{
  "n_layer": 13,
  "d_model": 160,
  "n_head": 2,
  "n_kv_head": 2,
  "head_dim": 64,
  "d_mlp": 640,
  "vocab_size": 1024,
  "activation": "swiglu",
  "norm": "layernorm",
  "norm_place": "pre",
  "norm_eps": 1e-05,
  "positions": "rope",
  "rope_base": 89700.0,
  "rope_fraction": 0.25,
  "qk_norm": false,
  "attn_scale": 0.125,
  "bias": "none",
  "tie_embeddings": false,
  "parallel_block": false,
  "init": "uniform",
  "init_std_qkv": 0.0439,
  "init_std_o": 0.0545,
  "init_std_up": 0.0628,
  "init_std_down": 0.0628,
  "optimizer": "soap_variant",
  "lr": 0.00987,
  "lr_mult_o": 1.26,
  "lr_head": 0.00751,
  "grad_clip": 1.0,
  "warmup_steps": 200,
  "schedule": "wsd",
  "decay_fraction": 1.0,
  "decay_shape": "exp",
  "final_lr_fraction": 0.05,
  "batch_tokens": 65536,
  "seq_len": 256,
  "doc_mask": true,
  "train_tokens": 165200000,
  "steps": 2521,
  "dataset": "wikipedia_en"
}
Each number is 500 + 40 x the weight over its row's rms, rounded and kept within 0 to 999. Layers, rows and columns count from 0. Numbers have three digits each. The size before them is the row's rms in percent of the matrix's.

# layer 4 attention output (transposed), 128x160, rms 0.0548, rows 121-127, columns 80-159
096:464584507475505484522519439564477502436492463482545549469514501509534582421481482492514462537517544508501535531501538566519421564522502511517490518568493448489482509525537497558533536456565499448479534504490493597454523562496398471516510467
092:524456498471510529530482541481487471484497491477544479500491597500520441553532581484494539490456447504522458500560535463486595497572502508491526534516579530569473541542519470506462532436421484518481585489516542467493455526535507601487562481
091:446465491523525468483495530536527579510479446461560527492528510526508454498439570549532477453495488499490535581498535513485476549565470470506555557493519482513539551554470504558500583520471497430494542447514464466518503552531495493542628486
087:516482516473502478493540509489513589466426452398513465458472466493496534536516495497521528454512510563457524437488547573467507585452464442517537536541440594492493481531541439489524410495516513472515483482519455489518558509417487511482548501
082:521494501463470473549583457466474534513461536500517545438489523499570443526457509582486508486549579541597522602430499505530511556541533461539568522483489437476510509497532471500545514416500522513514458496473506495486528472571540515553473588
076:552443435520464569520473480579505521476500517558465485492513478476604543533553537504508483518457533474539499475502499473518574457495487536556578500549438507532510540507558469473528466398505440497584500572480500518491498472518493501541476467
084:528511459487478531496510502463495567516502496510483517507544502460492525500426517478501495564444488502512433558500498491531510494524434540500486477440467477535411473460523458508502531519495574478507508521494514544479511430532552565402439448
# layer 4 attention value, 128x160, rms 0.0437, rows 122-127, columns 80-159
075:543468547546537501513416478465551514450491478475510425479512453465482531517439574481479456487483530442502541444497435499538503487483531466516537512454458432489499411480482489491440537488522480505515503467515475485559492514502532501459457527
078:573513507476492653534513458391485462438558536486471476498507534488529548549514480464526462627558487476478535518540522502572548517511472523507529395473501475471512479521537466460527392485505475581532513530538494526465495466520494525469463516
071:493568466509517541498433435469478470473563474471469569443518535463520487473461524534513460540477513482526518528506466451521521584544519530486430552416497364457485490517459470507538540511476465573494487537499492534492436431527491500496436530
070:405519450506457559423496543530502439465467492510518469478529470463512548523535471484483537540534473521521539454542508498518455438494533506473488494469484623563531503542497513504501474511535548453481534523496536467550491473481526425451506513
070:436524543441540516482504485554501518549484451518557498536547451490525420534478522532469528497440451580420535568499584487476432561515483499453538521465506496507592505518559547490526529568451542395455550477569464481503446478503516557480526528
068:509459539504519462419587529514474546504470486549525484437451464513612499476553434408492490491572486550500445442492445433489506519455508473467547504546570533563536533534516532506500533488491508470458531465468464508528476540501497480577477518
# layer 4 MLP gate, 640x160, rms 0.0643, rows 0-22, columns 80-159
105:536612388570479541482443488543562507511447494535503441549510489502522509446497504563473484544494477472510503518506485481578499533487481460548537485495494538490495516418484432520458505494517485558497546528516512412533447514571442485490510461
092:519522476516520455562468488457475458496452516472525557539549508501529488475472532455563482519430540567420474456498494577471520550521569490501498486459510509467455426503497500583552498446542434565510505507496511561467480455414438459575489474
102:466407475437503491400507461455565455499513449438518501538451518529464507529475540525516545545486520479505484516509521510581468527481537568524482528493573506506458569463468540506476544494480446482549451503475464475522530461479468472527533436
101:480486421500478501508489405527489559501456454485462535465566542463509520515481551491528521455496546426528497460474542503554440443449496502504488487507515499490422529461504504464539548471497522573532447521485506480475540501487509548478400491
097:436598508482451564534474581561564511558514538480451516476476508503538540523491512494524536433572562519476511468506515471430458498518460540491487500423447440482514475536513478471476491489503486545499430497506446464535504493529529513424460497
106:513529430509533484498462501468466494424424494487482497473574580502554491469478493524454521517537496495456446482511414435433506609458458437507450488474508511443535558466472507474554574436543587494436541400443534500510502527521533486487539524
101:464461515544522467456423501496532488479538529526504517414474540571519549488503505518456548515528533509504560430515488464500374496512471539508504432474550527589469528536457491471563499545564492536519494459488534499510439478537491566451473466
093:513463476510456436484463511552470585506491562480562495508463452542512434461530501503489522568435477420512487537558551499526526506507501434507467525497488526544539578509520543548536469512505434487425476451542476475583450573474520503577462545
117:505505494524511460495441570535551544453485564521519507490458507455478490534469584561575430533557527458505521494538515479503415503552522528496538481478461545516516517527451488496476488488482564531409424490471484495496502427545492484505584492
101:503523459521582473536511481503598422510475568511474570470428430468464485561529423527521475514438454509497560558587533429465528453476487474535470566507430543482553496506503455535526491455479522469459508495501504510426510482543565508430451496
099:432496451561521493522575548571460512484507499442451514541492470497502512511482566517517460527458519505536451495600489522529501530531533545520575507476534537468529496510497528554487422426472476459555435509445476523526541520535437473548591507
091:521446443465520479468467583522459532488544446516521519442513454582462500437461493481476529550504476522576543485450458499458459503463538449582532454426425491449532558435483528476486553497455497480472425446563498496508476595446576551482442485
104:515435541453538507453597506467468503551500468455509451525512517467477469566481502539507511484429522494563474508528467487501443537463460541499538525501405547504478542444538444514437540505512526516547492514508515458495507446425428449509550422
106:521433504505489508542596514465491444448472503558498530457475444473555441552464543528440498449525470544479522521503466483466448504480485425529476524485501549502511504528497472424511459494460507492525528504460502587507560560599468453459494459
098:567511606558484434454472542492530450476554509495518415528532411548472472482501403516530604437514569498433568547491503414480496525537483539500482531493480478495542508446472572432488482537525491534523499429508457498547509506508454478483478462
090:494539502511516616509515504519537518493502390475514461513455516504494447574513469532463525407523568552569540536547532519471476522524493475495480536494444517540477513533468488508482505525488513501440480528504482427477476477532484470465491503
103:546494498511518527519545459513573548440472501459545500530547478487409545477484496545485578523568523531476536486582446503514541536454473517492512525516380607518481586487518518496498472455504513492521540526503535537478493521508454521488489493
095:469508539493554474596441478389457544420505469539529452463500405427506465530415503535513526524501450495503562530475540401490429483585519533493527526538565525479540541439555471473485518453481482544451553518495473570501520497493511446469528467
098:560578516521482539473539497497496437553488552423487453570488510501449446512455460491553491507424446496419501490561570538463473451517493433490487521503438473476519422456548507493536431568526559494566554504494537489532459511482642490502514534
118:498484538476490514460513548478535519471553490505464542500475484512442594490522515524452601499461522503502526529486502473428557494440490527433523537524461439486474498536482479552525486488509518491567530478431459471547506553508524530499465502
107:533478477418494526496475572590558471437500472403566514436554536486442517539520491479507522513459502546513517488544509546440548450486445559530407457467515496523507526446431469515527446444517480551568541460487546482493422519507450494559487512
101:490559508528527445503491482553516508501541491512491532612469518503444512445480506476485424475500548483438563538477483407573469482516513503460496552520570536485505507504501522446476544464542503493495485510421511481480497469486561511574501467
100:446463456447545512510507479562576496492495511449518447407527504525460479500516515501492381527500477518521421509433543501514486483429540549454488470474532464542535482462568426526443455497490541481446517474438481511520504458497464497493504489
# layer 4 MLP up, 640x160, rms 0.0612, rows 0-22, columns 80-159
091:587480494486487469501485475511450531554511492526465485498469472525547501425528539504527431475488531452481502556448489519541475544496520513494445508499442487562455587511546484505494486515503457475439542482490499444459539460473461514474438602
097:514425513510513519598522483572474433403453460534501547519436546559480431517503483495432509484501445508485561471489437569471544538494438485425494508453487538503421542534594507520523452474494502539517473559476477425449518500428485576441440485
107:477503428500485456477529433505537456533501508453472488625468518478499500488546515515504518546474474475504483418423521513530466531482481532478547492431537570487428538466439461470440499509537510457482497474462436519546562506498449489560537428
086:583457524465523462493551474464522499473554583450579473508489496457494529426511445501483488523497511525537456544524491479489540466517551473513492509466448463446503460537536535478489490478484440533527483467443435506506433516544552477501581521
090:524385464477541514460486437478507515546528544495493528527442502533565467461543490518451534568504548498548480449505550461494457523485475485527498515539537490544498564467563404482532489480523473437483544451491524464414484521485479477490613513
103:528512444554444515474469513472508477484452503495438493538564515572473497502483519555523481434448515519437574518559410478509398548509485464531471512458533543471459440553532502474388544452485469518455436513545507454532480514463477485545496486
092:481474495510494522445412520421510476459471509547472549488490560468551473517521564488528549473490497517510467468555486537548523538495504458491523557499440445515530494537487522534415535443474516459467519538436468434475522606562544515484501475
096:477549538423533448563531545482501577490482528433506484461517482476520470505565476514548504555524436481419464462515579472558518438607473544461500503531452499455543538476553530467509516430538435527522478479478480484516489515555553530548502469
111:569450560502463488561408538501451549507505476419486521413465565494515486489462448509490514444516495540556528428491465467540439525527527526512463473538460458408521425476520540494499575530554476480518547526434495525540511457508485448505531547
101:522482417406497406526466560408481492489496572519481495473518502526521533473478391522513480522517466522581482489511549517478519547461481519491503527520503467453520503445537506431490457509555535499509536542580499487496566436515587501469373519
098:495493563455494504502587487475459593464470448498510478603528461440457508577504500493507441516455446540496523448478463472437514515499530419487544547509459556455410478386508438525523493541493462564490516542477536554466526520470483454504500505
100:446464519444530487471471529518503502510568579547512423545512414568516549528466531519476472507562437557516544483507543551454478460507503497536550497477552527392470440488541486434506453553473547454489543537528503528509422522522544473529533440
108:503493536466480439510564503491520501512452506512537454470533534514531482542474563490506506472551463471434576446395476414454562499544522513427475525482453546525504452458496448486533492482530499444584517467462545452518561489500462506459488498
098:472510503550394510493482496505513473491563468525571469506525451530556475554489484581486483550494534548489461498571484470483514426501457520422414488501517531493505542460502511488482494484501459507539471467545487515517488498562516466491475528
097:454421553592499584395529500502441469549452548521523463472555504441529461471553514505495513550497530487422546473532570559474557571494501486464491497454505546500501423556516478518491474505455471506609501504516453469553508512552468493514557466
092:529542466472522474518578537473446473475522550508492526437537498432460501482536533512554458540557487510449439478537477369476463516521422448491454496519513505449452457489520499475470553510559485427423529451573500526435489529520528446451603467
096:478519500502483445551520416492570494434446460441479536447544565506473466514557430470493469517527509563452464489466445452508443455480437460491509517452472494534440535418560527447522517534466455529493493484511575464451482474530499509484544510
101:538467526549498474438460456457441509543512464574484497394492492469496535426511528506568502589500455472510582498455565464479562499468553474497488543473486437458513470436506530510504443498448513513490495491449485509547440507451481438465432536
094:510500478563505442455604488509516485522569467439511503475443551542474511522523489502447581489473497496493466527447492476503536531487441458487516456505464511493529419491584518472543460518498453444531477486411502472503521456514527504470568541
114:438546440482521475482549493551512519437487472502541484508526456502460530555477498494450541532488515521538482483519518524551528560462525493501432579508541498521401518478590541501466439501426553449497596530539571495424463467499494489471468553
104:457510475465478522497516605478493463429529423446562466443539485500566494535524516475500518570440488540456495523494554506454485540528489545548420525535458572541535434555482482495524478515461515595534615466508492502481462482496516511528493499
097:495517583540478541496518509548468510507499458451456477440503476527504494455517556485527509499596615492540513528479399550470476442471546488452568529500555541505528536514608527451558465502603452454500458485557454504527499530480468541477501481
102:542515515499516538527510468478518510497491515524460562517434490515459560574417443451492543511447472528566575467536450545509531504565544477535399444543509470530434549596546565442452517488546522485536545483534538504521499488509491521562489545
# layer 4 MLP down (transposed), 640x160, rms 0.0629, rows 0-21, columns 80-159
097:514526492518422515512468534543459593502510481459550522492536504451438483470462547495566492509509464580510588520487472499508473476489531529479504417520534569481542485505506564533499476519508478509449514469521491480461470473506465437531481473
094:540491554477501518498537499511502508442555492555449523519390422486498471476437442566544518492597511542535481536506485502533462548558483491455424546515544557508510469535410416573416541447489498554428517490487511590509455450511556477506510486
100:474524483510425563526500545476458437468445454535468470492530503516500477525521467489570539527464538483514462550565567545396498542513406446500537409475440479459563527439523478521422527588506484437479530481438511521483424484515497518434516481
093:497393416540454494519422497512497564438522546469516530498548499510522511527483491561443505507429512423530493503523554484498491431471446469517479505546488485466477533466473439441552565471505495515533485560438467519465526516523545528523472426
097:505527554504425500469478558527556419446529575493573548436530550509556549476462546457462587483492563504451508541574528465434491447442484450427479515441492499489517509474487490471464553443562517554460492512600490503504472518469513460421442507
103:489498498538522553454561493431508478591449576556446469488467534494443534591500517517538428439496500553476514497461477522498515397487480522445457454504484439551530542548438528524396461554441518434503540497437445469496478513478430485549469492
094:470496461490540518416426568431568482509440547560512469500412543490505526464504505522491568473475533489524462492491505522534483478537477593503514408472497444469528483522476489432489505559456475542555512489479531522543410570569506528482498475
102:494530470493517493512561481524471389470499465569516486549489483511443538488478468485566544515424450549492486476508534520501416574452530500411501527444511495574541520525419502446507574490471499477538548546466488456470542444533484540468472513
106:528569490514442553473497534548477468471496467439502498496535503493508515442473484514487488452576494448455448451469480458517486487501539488506513550499474508521548556476484470456523572483605466540448501542546524404503505546518494487458494449
099:503551429400547475523551497463458480466510466470519550489523442515508561500501466521473469518516511448557452524505629573526501570489430575460407494561446435429447510515519512545541501480526539529495490470481531514509480462574486541447448513
099:483477485489457540510548467518479485493477484445482579437555464535476437543483549567487534490470539504554506540434481524428524400518519542510537527536526476483517524490493499530530499403510465528502533484492480473465541546531480450437513456
101:530487479445482478555498563538525465485511505449432543482540450475516542559501552521523509498457572520469555504479451503434485495494461508565491592501517483413470553472474473538443459451438445532487487426494484512538480514481470442538493450
099:529453481539472459495566446485498523456540501497509456491499471469536541524507521499494575468492508477582593503473477468511506527485441514461512509592462443478612480515587489524535484537497510474534574543465590502417508466541545556539507391
100:477560491473492523534472527516462565481569528505596501516526484488476497466539478495432469472492425507499547532494500497508502533481515436547547555467511392486469533476485530562490490472553546519538527528523586458470475478471579444495469505
100:450545455451447525492502445555521503543488500525489563445482552516436546424536508515539591545445474488470521490457508583505501430557542479524510548508558479535511499474456502532492466452543518470515483528528501484542539513545516496479503467
097:438539532483538515557464490559457533490547564476528521560444488525462472465462441590452510491464497477492484536548577477460504409542494457503519572491458520453474527473570508475505433543505467547472445519538470497538532545516496469511495533
101:526568501544523523521500540498488444528491545426455483503481481542476504612469480552474456398514403445508442520541562515414574508502540528509528467523428531481501530550444501476491519489427508547530487556539516563462526564516569479440461468
103:498469530530525506538483516462511460546497511523458508452550471435506526480488449493504451534479484492465480597501491516414545554419498442463512518520528529516578561464484533467477546504496476517490436524429505538444446532557476461543566512
100:486459486516531569519504432482514631475492515487427524492516500477497482470504493526453439513535574512586504524490464464474460556515493560528510539521541509539547588508484553502415558468458449538448517449497523453474525473470445549509550510
104:492458485530600467554462493528535427494485561499559513550580488490548497487515445480415470517532496573438479497438482553523496507541430429541464555411562556557436518538532492501489491563453487471489497456492554454488483483496463475519487559
096:437509478471445479530525469541499462529527527494491498505535525474425531484530496534520507460524461512469514552460535489547440538469448453398499455487432501458519430570500487409502476495461552486415467543492471450470541501427552553503530473
095:522475530517393530585482505518548442505499533547495463518450456547520471541486436492564443506558467611470449503506479506443511496480453548461466462427533427490549431438467523521481460501491509534460420462469567540488536532485481526492491584